python train.py --n_layer=10 --d_model=640 --n_head=5 --n_kv_head=5 --head_dim=128 --d_mlp=1920 --vocab_size=16384 --activation="gelu" --norm="layernorm" --norm_place="post" --norm_eps=1e-05 --positions="learned" --qk_norm=false --attn_scale=0.0884 --bias="all" --tie_embeddings=true --parallel_block=false --init="normal" --init_std_qkv=0.0236 --init_std_o=0.00528 --init_std_up=0.0236 --init_std_down=0.00528 --optimizer="soap_variant" --lr=0.000995 --lr_mult_o=1.14 --beta1=0.95 --beta2=0.98 --lr_head=0.00543 --warmup_steps=200 --schedule="wsd" --decay_fraction=0.618 --decay_shape="exp" --final_lr_fraction=0.0 --batch_tokens=262144 --seq_len=1024 --doc_mask=false --train_tokens=1403000000 --steps=5353 --dataset="wikipedia_en"
Each number is 128 + 24 x the weight over the matrix's rms, rounded and kept within 0 to 255. Layers, rows and columns count from 0. Numbers have three digits each.

# up: layer 2 MLP up, 1920x640, rms 0.0397, rows 1850-1919, columns 480-559
# down: layer 2 MLP down (transposed), 1920x640, rms 0.0355, rows 1850-1919, columns 480-559
up1850:114128032160086140115052135172081132153101121090109149125183125200142105106152133105152148145131133085127123173143110151167134126097117123130162147116142077154142109071150136116160183104083158142159109077128092103142130097152070091139112122
down1850:124108140094127142124117120166072138139116099113121119126159112089119142120096102137097102108127132114128160107092120139148084134167142088111177179120168128148169119129146136140105097144106134153127104111115095053107169156109080095053142123
up1851:140121128136140121148082134123139128121127091127118110151150154147110128132122176120125133093078096138086163128133147134135130125113094100126151123130135122132128117133111133119124150110156145137116160127114106163100122117150117115126175178
down1851:125133140143100130135120141139142131099154091128154146174126144137124100139109134133131126144090069137138109142148137147110154149128156175140168129138119136134115099094128123125151158131086111119106131108112144135159120141183168166125167139
up1852:157122055115086124101125137103101129102065138100099139155166168145091118134133164169141171110132144142183167125145147149095189154122062149109126132129157065120125149079150108135124177078158080199121132155157121136200058135143156126103168140
down1852:211129120108147150159135148101165099107110144125125089144082153165120133164194108200056145107149133163113128103130144173121125136145113162113145122153120104133139109136122128075151150150140141132140124145125133104086180123130090109134155132
up1853:090137068199109118093089168169120170063170103110076095160130138064081067115132108173100157105135123199098098124124163137116163122186149128199167166135090133039094168140113098112118135094125159147098102210189077146128094135174141124115154175
down1853:127118112162123115091140147119133139133139136095069089160121111093049125147133090169131154149103103157133175140123095197075116176165151126171118145100050101112118164128145109127146163103056095112094094182150080145136039141143074097119141144
up1854:120124108120166121151133083148103161137119140101134128154110141130150087143124158134138131134133121086123120111118140135146145107124111124100124122093104133159109114116111080128089174112100169140117155157102124179128156167146104097136145142
down1854:092099079109106117072113150170120076071150113092150128126131119110101149129077122148158140129103143113085135160167155159127135088139137149156139142103078149104127144118137110152121109144122148105118128134122134131121155174151124110103131149
up1855:106119180141139145125131127154128153147123155100106122128169136098130128135120092156096127094123147140099137083122154147122127124097130150121150141147118129102128147117126160161154115105128121161107107111104157114139125136133123135119112118
down1855:135127107148130110120104150142126102160107109131131088136108106120131098145121135143094128136121128061117129130117153129123146103118121111121148104104126161093139119160118124143140107143117130135132141127134081095107134110161134140104134143
up1856:095142141128117131148139110126143118140167112128148117134114112148133133108096136112144122114125147165168103115123137124077124154102128120165137146090170132119150082104121134123114141133111095138146163153117137101151145101087136139129160168
down1856:118130125113103163144122150117104137122078120147116132133150139104139128163130103150137166123134162162131147157131089118159133107109145112118141116158101134111146147170127094082106139134114142124098123090146125193152168172138153112117121118
up1857:156131136146094117160123131159127075092120112133135070107109160136141130072114149109102175103128131166114124124111177147086095113112147136119121132135135134152143151115136121144098144115115125140111124086106144159148098139103122117182116160
down1857:150133143106132159095119111165097166092129106118119121119134138145120152104150086072141105103146127163098100126099125120129111114098097115135123131119096106170123142122106115123129166114119122122093112103146163123120150146074125099143130131
up1858:063128172142125132115149111137148151142150131133127125152136124129135135115134101134108128142128175137163134119059135156139108121143133136120140094095092123143132112141142157120114136128122176123120161148159158110108171145150123118144123091
down1858:126162112163132158107136083144111129140129149098095121143119114117138092113121127112116151129122128082100130114140106124149095096115092123130140140129111134116115120105139154129145100142144102106095142108137123125140110187148127127135102146
up1859:159109109110116154117081103099091083154172187074132110129141169140143105145122129187110129162136140152136111091131096171123179096155112063121138168127116108135125149149112126148133143129156105133152133152180090139143119101129101138089119100
down1859:143117129113093161113096138159144125138117140147142126115104110115109120150111151115099114108125110085157153138148131161123126184150127110108183174173129138148138202124104117136077129127115117110151117164128122142142102131125147134124097107
up1860:109083119157136128122098073143106088146143160103117133145182146114122128158121140104120105143137159108075175149123131113125151137117142114134132081112135124154109136150123100141130126108113085130111165122136152103098114176134105135081126047
down1860:074143130131122141109147157148116156145145166107121095107109114106161107126141108110163127059146185103142126120095100117156144090143152122128084107127122140145152165164127113129127161138103152144141163130114095151156147108134109139107118125
up1861:164155119146131117102122125155133136115116097167126110091099128108143158152101127132108111132072159107124133130089111151113143089173110125106161161148165185107135119132158116172121151115096124126073106107133113150135068083145116159093140117
down1861:102164086083109121166084115146152097166143173130113142069176127124100113120133128128086139111162125145103133116132116119108103138148167166135119156097117144109166166128094125134114136111131142090123119110148120159165132122148140097083099106
up1862:107128107132123120126074143120120137091147132120110146133147115170161116106140129119102123152132073164062159158111111111136071124142096120164166178155144092105091110105106171118087127141152122113134141141164177136099160116109138096145166135
down1862:103152155161095110184176161177127100160116106134123128115129141131126136104093069113125164126107137121176075145132108156158145128114132127090111137130104146165165133141152109134147118149127133142122110094124071074132143097116125182104120087
up1863:115142111150101138156111115092157148104158088122105099111105152107140130124126163159098112088104125127115117149142149139168124147134171114130134141144147131118131116107143152127103138122099116112125131100146123092139141111117145159091122121
down1863:113144136153145160136176109147135135147113106083134162128149130151073133101119117117122184156150155122120149110130110113131094167161083146121097149109097154130139120157116123135115146122106160131079130116141124112096171173128072081132119115
up1864:094108116116138142164109125150098111151091135101131117115131148169156143137159109064134111171162110140111123158106137157130112115164108138163153159127087183161120114109132166144105111125094114135111126152135167084107167151105109139136123150
down1864:139120174141106114124130133133140131158132141155106111089097112141142128160171111079137116145161085113180140127116152113136136077093125145082110188135165112145150115130097111167151147190153138135108104089063085117091114170130098114166113200
up1865:104124110115053106150115121169131131139116136109172110146094114199132090119129134118106143149117130144168132074077090168099139110107135143113142123118092152102137112113120069109128157135156084130119103150129145105085134086088130138142125111
down1865:105113155137147100110125170138123119143156144132152122144088166121124134113099155127137105134126136120142142123172113125153162155128161148116098114114162127125096139142154089171164138169201113127156142099146073122102103174146146152178126131
up1866:155113116127128133158110127155115147162112115137107137124114113162111101125128129113140122167096092145111125120176155153123101140161134122137134183081158092138083132151139165127145107131082120122133129142132124166093082087111138138143108130
down1866:133136148135147156123108114111119114092124099098143083140128118114139119104132134103146100138112126130046141159177125108138124135125154143145132130159116148162123087124128125163127134159084146169113115139137125135108141112162105128149090147
up1867:092114174136109135132132132138131111126130136095135140116151115155138119143134153121127165112112142099142116123132127176139134112118121129108126137101122105148127148142143137130152147118150123144115123145152152112141166118087104134124103131
down1867:155123094110134117099150091118126121106117125158130111148125123106166125154149127127094104115134094161123142125116154082160153121139125123149153128142138159127118137126132141079155074144120132120115112118126141121085107144190157141131126130
up1868:124114168141122132106117157134125161121106171130148139080120104152132128134101119120119162108140130122132145126151163148105128077127077115190125162114124105138118113084135137113081077087090134115192097151181158116136167125086117081153103159
down1868:083118159134101158099111120127123155095125112127117144156070126109088099104092051110147098069054147130140136104076166136172099109128127107173136140191094169176139105089133126142137146164108149170097108137165095138158105158158139151164115163
up1869:126131109113131130127075142114131120125151122095120135122111148126129139109107112125144130143141125135140123137135091148124107133134139142141158159096115100095145131120157118134103154106129126114140160125148092134152152122129112116145130120
down1869:143132145129122125115145134127129157104147122120107112105127130125114131161146121115126154122129156159126132130127130119117143127139146113142113110152124134135143128130123138126129106125141102129129122098120092082132130113116095114123128127
up1870:134176104140120136119101148128128134135147134125125135120135133122147120098131088160130117121107147109126134133166125159170098123125126141134134159118071131112160142132126139146139134099140165148136119136172163139138125149112100131134126102
down1870:130106157119133123118160157163079122144129149126131113164128139118112159162123136110085160115116102181134098107106111114060175124124146120168138097114163144112171111115108130126161142107114155126138091170130121132088126124149140129131115104
up1871:126120113125131146131139105130124132133087123117138132132086127120095109170107127149118110102119135151112140119112158141142168120118106116139107129136084150140143150133138141112119160114108115136137128119165125127111082083113124182141123138
down1871:141131131101145130102148177113100118116123153125146134136119129142132161106103103067149120106086091098100134136081112147149103115175123114120120117120157122081114097144104141147133154111118101099130129169119105121138149116100106092129137100
up1872:096138120115179098137154150147175138119132127146153147139060125095130132150108138087107101160144174132137173112118139120102114172143122136172140099156128145098082161149103112180142121116114134099129137149100136122128117143125111142086095170
down1872:147122105142151111158123175108115115086118109099148149159165113112123101138124147129129144148134076140129132106143151139180109106160122110085104135118111124169155171116133156121098125155107122093187073130131119125125126147114144103115125130
up1873:134050095150105140150142147176131142157114139080115137092125138110108146136101087134113140120124114138142123140133096132095147089125129123133106134169120125131115201101166149144132138116126166129162132130132143104113145094133135143126123100
down1873:114150132120171142154195119101121138122171150142100050094125097154114153123124099103188167155115081130098101137133132114155124095137131114121137114118088139143105057116148150081118140165128140112084126102098126113085113119164108134116156098
up1874:119082122083117084123114161135121158137140144135126167161148148166135170180130151185115093123158170145104132135109155120120149154147155119146157106134123119168112143159133134147111124134147143137111102130132109130149136127141132118132106129
down1874:097155141133168133123111158075153118081130149098134142103122087102146121116126132105172120139116143123147112117122125128143110120135088095105157097134114146141131132130133144127152129115119109125123128083101122144134117133132147117137130112
up1875:118152164150165117115138107125152147144152121136128141141113156129140115112151108141116132111143132123129150119130142166136098108109143149145139103104093142112101134080166157113149117115196165128097081092119133159141149120147099136122152148
down1875:131116079135114089102109152110118130155064132177153117142101078085117130115109151144121124117148125118121109144128156103194160174113158166127154130135108162114093158128155171123145161148185103113149152135134116162117107107149146162119135122
up1876:146131106151087127087159136168110120155135132142111171107176098105127078116101147125113117078113131102142116118155124117088116136143113124130094159151114109152152117182107101115153123110159107129131107144178181149094084129173150144171116099
down1876:111125114120125129131128120133137126136109118175123131151167131114121142128124153064130127104152112173124086108118140146096148128082113088096152130143144140166166128095147122134142120134108129127166113141156085142133121168117149059144122128
up1877:129155135140117193118096118148107104142125146099133143170087067144124139120126124129126125114124188081122129135149140131147148087170129161151104157089106151100118169153122125176120120155099102131118141100162136121115132107100154130133103086
down1877:121101123124087099109123086125111146103137143136092133052125128140132100144108104124115073129114128130165141115132160137135145129149103080105181136126142111113099137121154117132132132138107141126136169154122141093130121140132146131146144118
up1878:112089131125110108133142167164121146118119160125154144172161151171121101125120125218136100106144123156076117111134124112143166120164153124110092163084120147158124097137165108173139117107131076161173144132149107154106102122139092099140127080
down1878:104087150097146116148142140131138154176151131083151112099154134106189098093115131114149125168167109133150139156132151130112097101097130161094126136119092170093147108172138149126154122153113167154107178140120111125098155153099141150127122099
up1879:109147164121146129080141133114139117145103135125161119156153140103139148121145122112126120070077139112148126160122148170180159122120147136113134126104149102094114106141142128143139102116161142133118068120135107140119137171148075114093177151
down1879:092131110143143130189134118133110125068153122128127144128104162142149147117110097132147160107143137137133129129169119114130131138117105126149124122100146122133126140104156136133153169144156094128138125127139122132093154083157124103090120178
up1880:105117143141089144108098126102176129111139130131062127141115158137085117103108111144112124155176133115101149108134189133125144133110108130105141151122166122173128117116080129142161128133088122174159165129114145104092126124157132162142151144
down1880:140140106133157136151173105130123127137119113156144119110144149113106155081140123126163176137126117129138157113111160179142092106113174142138157116121130132118131091155166144114134121106137152066111126136149146101127169154110163110128121101
up1881:130099112166124170080097059119169160142100147094071140121078092113128131162147159078138111129176104118121131100168165135201108143115130110133120126103143136092097124091089090120147146106119135151147162137133114164153106121106114154157113101
down1881:131104091097133115138108110132108162122129186148129159125143131164096093118118163155082174089162147081135141128106125110130081175100174104106140083143132097182155162124141137098127144166114185099092111120139117160159116156153135113116134154
up1882:121132134160154130138141127131137139157171110090142150118121137128076116119110128105124151119125104134146100143186151139165092142076180104082099155149107090073163117163111137180138146119137100134131143125121117130148139099137093144135089103
down1882:167150077135137113137110117088122150147118108135140141169178146136117118142185092152180145101145127106105139130094128112165115134097127100145116144122135126151109172133167171139175109111130133131115167139112142164159140094159151109112132117
up1883:100124111089117112143132155132113130114118126084104125127146156110148105149102097119091111100083130174128134115152117148142092097141175122118128094098137116154095132081136093163132132146159150148130140112116149163107159104139132127122117162
down1883:102139108156116155100082105157140107175120129120106141131158088152093135124144136148178140108166152113122130102115163137127094121122106121130138106158122126109144116141105131117119146143105152140154120145139136114131104102118137114119129133
up1884:117072119125087083156111176138156099135150114102088135118108132153085153164164106136141139144081122139173115146096138142182127121171098134089099127086094122170132102137104084139121129150127153182159122120157132135087141113101137067142125152
down1884:122144104166113102155124105138118155143149139156153144123157137104101108085132150149146123104119128168121156138089140165123123121143190135122150078151121112095109135158158121118133124172094155144158085141104139111111129155144103103159087115
up1885:146147134126123091158091119124129105144128146093098122174149138143109144125079116099120149123135171139182158153136122167102122131131152092126113123137158154189095101177138119123134112093114119138117103132135105118132162126151151132133137118
down1885:102142175084091088144118099187122147099134117140177130134045128149095134143147147178189158107127097163179159118132148096151120132159136100139116123128132126091149126163140125074141133164124123129162132113087128101116134118118124181113152090
up1886:110123157165158102133173117111131126132155124136078104136140143103119131151170111153107119130175121114138086092074171176150174171120146116138076113083080129126147122093130124127097120139148121113144127131122093097076122173100155148141130144
down1886:123123135133116113170080124184146188113128128090116147152181128162119138131125149149148153149140126085103131117144169094162144109082159114116111129060120128132147138169112186121109094144139148128120132154141099102137135176126098117143134119
up1887:163143134144156099134124154126103121144150196142129113156086115153097091139150133171113165143136162078165128132155123164163151102116125168139132116149105073105127163145114146159164179114156106186157174124191134094091074089097128123111129143
down1887:145105102149101143163176159115175107126173139135093160127100136158104140099117118172108147102117187131133134137132146108087108108146102139097111124169134143054111122128123111131132100182134173148133143142146087116104121127097127102121124126
up1888:184158120117148134119134098097103098156113122118134127114090135139089165105122128115164115098147123162152124153141190148094098111109152097078147174080125113129071108115113140119117082108133110153120080137076120115109166135167098110090130093
down1888:143114098111123128152191128125107107106108080129100128090118143159152167157077102153096106135156160145136109106121090136072157116112114087160121147092097115101088146122170137129097078138121107127148103131102155140131169156169110127106120079
up1889:125112107138129106134123128127156126106126120128102151127101155159121153087130137155119147165086155119154130140101135123129122106142133152119119071121138143102129096168176160121180165146091135143134107064104131126080119113085125100100185138
down1889:135152139093106110095095099068076157164160149079116151110117109128095101140116137135118156154139170081157166147145160074107125127136173150143086166130128102148144126124154162114123116144127086120143117082110099151102064159118120081098100135
up1890:081135096136121158142084127120146088126118096122146120087166114118110123132107148117123152135136164151168127119093107133163119081166151137128137136140114137129105167099156091145127110104128154138125116115125093130118137110130118155145098139
down1890:119123176168134154126176110134112142138107142117137115105130144122157165115138094081094159139136093083106107125131087144111132125134144133131137119147165105154150147133151131160148097079081148118110141135132119122084133139164139093138110128
up1891:151130115099139192152110143130123110115151156134131113130090113119090151129152102111138144135144111064144122117110077145129115103128085157123123155103122156125100127101146134151153141121129138145119115134173114135114130114154158116113129127
down1891:156124102115101152094082130105155148118089127145135129133133131120173139118140091139155128151106116146138140118149133123123115159099174118156090141166136123115123093127109115125119135126122173154153147157121139107133121129108110137114103129
up1892:142072127160177141141159074115121114053170108096132130105147140094092094106122130123109161121080140129074160120129121138088124148136143141104103128169139098102091180129129150137129127134133096150118142097142150131145093109112116154150144115
down1892:132102123113169122100134110137131133105138089137109118121116077111175112171110165077122129130150126133084116082131147130137135165120135149151149167146140132066133134126098109146142147167073132106145096157112120145115138138130120102165128107
up1893:138114141105114160120154159127108100153146094145118159158116126107103109156124128125156153104098148149192171121165114173135130112150112114136105115136145128131072135119114137158105114110110166154103141102139145116106156112115090120117133170
down1893:135129160109114105109144202103092111102117164145108095166114157126103144195134135131129167106100120124165137149128124120133103132114157089131144125110146098134140152137160120147110155120138149119132127102119091146123136118164070117146134127
up1894:146158155165135134148132127187112142120161059100158143116137147130135118127144116118115125072133107119131127129179127084110115153127120135108140171123161125111109153130159150143109116111139072111140093165141162135113102088149150125125122134
down1894:119142112125139141124109106111096114131138118120117147136150138143131135143146113118109160126146153156143134116112146110158137132130148155114163117167166111121135105148137119130139094155103104119094138124148082158132181147123100137146153143
up1895:134167152103102125121109136094129109119146150148138161127110136106127139102134156092128142189141115102155118141136119130070144094137077141124132163118124101125131105128099128120137117147132144147113139147116164127133142125165108144142147150
down1895:138116134139163095148150120115062153174123104114107128125153131121114142114123134170136132097122169203107127136116141128105102134145184086157156125107139114124114117161107127128163167125111109081133152136109133078076141157153116130137100100
up1896:147103183149139162133124130142122109134142155123102154127115104110138117112144140116143137136126121140134118134143135144112122114110138105152094114135154143126124132154127126124091100121133114125153128142103128112136116143146145140126142138
down1896:088118115143111107093157148133082106132104140093095093115109123167146110131125158180138110147131154119116156143123161091105127127113113159174137144111150128118125114132140147147139119107121134148079148125127132119118128131111117137097096138
up1897:068117158172135117133130135147122151114148080114142115161140149146116151145135127145118139160143154111101084118120104136164154130127101112126142149138134144100147091132096145099132150140113130132117157160147119137147151118112107098130108165
down1897:134126110136129156150129120144133155109112158158124095121129133152129096107127118072136137141141141137169123113152138122087150132106144121113121133131151124132146128112075121124170097092109102171121151069104106144138140157112109121118150135
up1898:126131088138167141145129134083141085147163135099173125107113103080120137154154116160115152153143113130129093106098148117146184109144122086119097120116130164095088097105159094129118115107146132174118123145090131074131119134164129144154134144
down1898:115143094133145160116108104140119138107125176136117104131114137118134093102153157132116121125138139131141160094109133130139127077114183172188159146105100142139088129114153142076156159118151123132108129121146132137128127118150138113170158149
up1899:121187104165148153163150150117139168124162117116117121164114181121141119153118130152125123113104114141164159140177108147117114130150138134113177078106122103122130174140126111167138139136160089183129102120115102099071154134181165131116126143
down1899:152100131166111141113140142119133127093111157131135145155115135155130129145135134145130111177131110129105108136114122118112146149147087159128118119092108137100133117125109107107083086134111134096120183106138127091159078151124130091099134111
up1900:125125099109145136137125142146170149086114146107144146089134111119138138159093148140107153130128118156122118136162156143092132113114124198149139127143122090144136157146108165163125089123089111135136109161156153085144112100168168164144101118
down1900:123073146137106140141135137121111124108169143097117106190105105092132124100123111104116072133140089082112090112119071106117116155131102132092092101143104125113142116106141116111119121145142066128146122154132105108110119118127145160136149128
up1901:120118144138178117121114146157133104164107102122096146106186140103153150148124123138111112139139126086139131128102174131111111114086133133142138143113142109114126142153112134114115136141146139102098102162163121154122115152095104100143157143
down1901:131129113108111108158148122086116115165111119183101100123131164078110136171119113140139125131097112187124117117126069101103101163116179098126116134130122147170138109109147143145111140179097160083140126158125148167101112136134163097137111137
up1902:134153130158170123129130125173124127131129096168068128140153144145112120188140081105071120124114131132117134159130125160138109158124107116109136127113153139104129112093160124113127216155111121116096118132116107119150114143158138156144109145
down1902:157135114144106135154115179163120096098123117152138108138082116137156126109111112097132186143085118122074101113119162150162124129135178109131121161110102105113120117125134146128128161139163128101104104154091099100155147125116149137164142114
up1903:156184094134124141149110154094123162180166141145083135155127116135144169145085131166141081182132155104158141122141094176127123101163096112156102089189131136148126074129139081147159121128092149165104150155115151138130170138102099104126082093
down1903:133112120128155076136114139139104138092197097123075145180077099141141142136126067132140067171142138129137167135154120108113120144120094145140093100159115138152150099119103160137120119132120090126129111120126128152099169150129163176127081080
up1904:115135123113109073126133127088109099164092152121068153160136135131109104130179084153137145085092167134107117090140044137178100162103111122122129136124109138107097110107116081152132177155130126116195126123115157138154154150125166084101133137
down1904:104149108119124132163120146155146135145141120151160115139108117067145120156156148168133123091122143144113157070099152155199173128121117139161117103149117151132137126143139097144165149165110166141146152172131118138132116124098148160073188137
up1905:125109161115118106090164165088154126128121125166130140096097154137160150134113133113134128147161149097111125115148143120114115146130177119118130150115092076120074119172091177110099097119138096175107134110115126127183137130126110168139103121
down1905:115108119163102125119149143155173189077131136130129139118099121142133122166125112134147120111115100171127142154118144157099171095136109114118089164128124076108101130178168140124142139124122135130115142145133095128105126114100164132148102173
up1906:129127094169136154129112129065119108163109111136145182115114117163113107136138137176129121148089169118132198163108108156116139142138123150115182124128124147119133128086139143132159084185113145141115126146093086121135143130099142139135089125
down1906:137132175102078119149157135134088139140119124086096118079143068130097161149169143112143098101164136135142117144101111139156080110145130147170101101125097134154142142108119170136065130105105117178138104108146157169105118116081117111129158157
up1907:080130143151148156118136147099111113122125135134099128174120140103109151171105151128133119109148122148086139129141151167119133081105116081160152135100153123104035086132127099130149111110116136126151134122171168145127106118115122070107134125
down1907:132127137174097160145130122160149160142107147142123145138122113120122115134152108133119141138147119095134133181155142092127107119124106118092109121118117126114090109134111119140153141122098138126151131143164104129126138131113104088130098172
up1908:130163109146134130158118162110114124152107123160151166146118131129092124185118112114136148120127090114104085122131131131111097118143127116150180107060139134183114127143137102129114139174146110141124147129131113112086132170150165182135112098
down1908:128180102154107143159145067142120130120120111095148140110094139134121141119113135119151110114105139144150166148147118081130106131110112141095111086120123124178160148117087158123149125099117117148178138158168149140131139143104095094156134155
up1909:116149150134154111123128142136118161165121119110128151087127136157118099111104115122123131129126188157116121163114127120120136125117130116103138143105132122143137115139112118144121109151137130149100129136127121086123159123126146125156126132
down1909:120149128125127128114154142119143119127125118115119087133124140160113126122160165141116130136147110117123123120131122124137119137123142127130133122117097113136125104124142134117108172118145137125121104101108129153112131142126117166134119139
up1910:125143143101112142140124160123126103129145112162122158130118116127132091130135116123113107143101141116139182183144159138097120168163106069096131113142105094081161115115138106071112149136154095135123123094138125110130124120133128100130154142
down1910:116149132187129098084135127172131103100129133084090115141149114132145129125124165142165165143155178119136173107092143102135090110109137112162138097102127069154115146169089164128108126131140112152135157125167141111134129111080075127115092165
up1911:149132097119126150121114121064171176076133107139117137134091128167126125134099062147121128098111187114160149155128126127102075148125098105087090175111104158163118174148134140129104138125057138131085144145131113118145201107142158073094138189
down1911:111173113140140096115149107150117178163134114117128134168187150132146140161140146096148111167126078168110090089125139150103112137157158117155153099103116127124166102174152167105106154105155152156152147084191165142140134145086142164130131063
up1912:123139151086087139137096103123135128156109085111145121165117151163111165114123088148109126139111155135145149116097139112139090149125123125163104140122100120129111116094096160117058136119115153112103117173127100139071154188158115134101172117
down1912:132134168148150159098125119136107159153104114092121105104111085122135156152132174142141138129131149130161167116121104093078086115120105159129150150147098148104112133117149177118139115120129103104182129125125122101157126092138104157120094135
up1913:070087129138125136169108171124152133136124132075077150102109113123102121115123143135114142133136125099111125150137167128072167142155135119152154145127113127102154143127145160105136129087104143105124123123132145152116124093170143147140114133
down1913:137136137164148125122125136137105106148116165169108130137167137103134114097180147095111103114129153135138128089119141121126113107131123137140137071128111124139160123178103112093138155135184167168116141122108119128125107145124157134137175135
up1914:143165127142136108140182117132120107120138080117162142117126171110152110122144144111117142099117175126157142106105086137167145158149151134135111135111137135078168162165163139142093124215120110121102104181142093107153115086157127127127090113
down1914:136120107095084142125146110107130109187131126111090090160148147128137115184083093114123068135137147151105167081131124140186125125110113140146135143106141137149181154117091108112118141115116136112164154174088142112138100131138141130145151120
up1915:134110111152171152149135147172087148143124137166136120102132166107103175148121142154124122156176149115117140092128065121130175099163138139141091143129101136101131128118118120114194158113160170121117134130092149107170147114128124115142123175
down1915:120139124129146108124159103126139102171100182105112125115138124087107104136141151121144146140146108117131141101107137144123165128132122125152170134093147110103100127171114136135113137111138117119146115134146124105125126115149166165133121097
up1916:130106123132142129129117176145075152167075104123105149109116130110117143147115128124122180142093152103115114123127095149110109121133118105147138173142147132079115212102102152130120128098061105110094140105152107180129139127126090094153101131
down1916:111101133110136146123130180120081101138141111147102149125155120121185122135130136079171189124132201134229129163105127116118178066136114139147130170154125151156148143166088126099114141092157153150105103122156135117123162116160151130148098149
up1917:107127082106156159133146142118153084122113136147116148127146184116108100127120128123141135104151099139145127117125101105124110141173107139170156133107109121090162129096149087127094124100130100121116117112140136151160132126133170145166101101
down1917:144092091105127089128089116150111151154106150153108092147166142137138138143168119106182088132122068145100106122099144125131146123099134076103177149111131134157112115185131100121164156130095118138138120140156113129136091119120132091099177156
up1918:166101083118159135125111177113121131146120151153155155109128160147143148105098130117093078114125167139128113135131157121111140132126101124139148146163126107130158156133139133100112131119132132132105146114157120148123141136158145117128141111
down1918:131089144152134121145152110179091133109123076099121179103132110102094108163136099114130109120153132126155125127127129152121108147136146115164098112119129130123146102163116104132120155068152153114107110150113126137116136100110129133145138119
up1919:119154115139115166114117118109181104148118126147143132189121133168100117115123110141119136134179135133126126125153133146081110136129127125089102125081100111106163104110124126140119086119148145150119100138126181129121161125094113100139177145
down1919:125119159129115108146133107134152140092095082147112136109087142148101141151105116111178119084091117158121113144143153080131121120119161107136139133092155126159106108141132138130106142106186148109180148114108147151146183111120164125125171160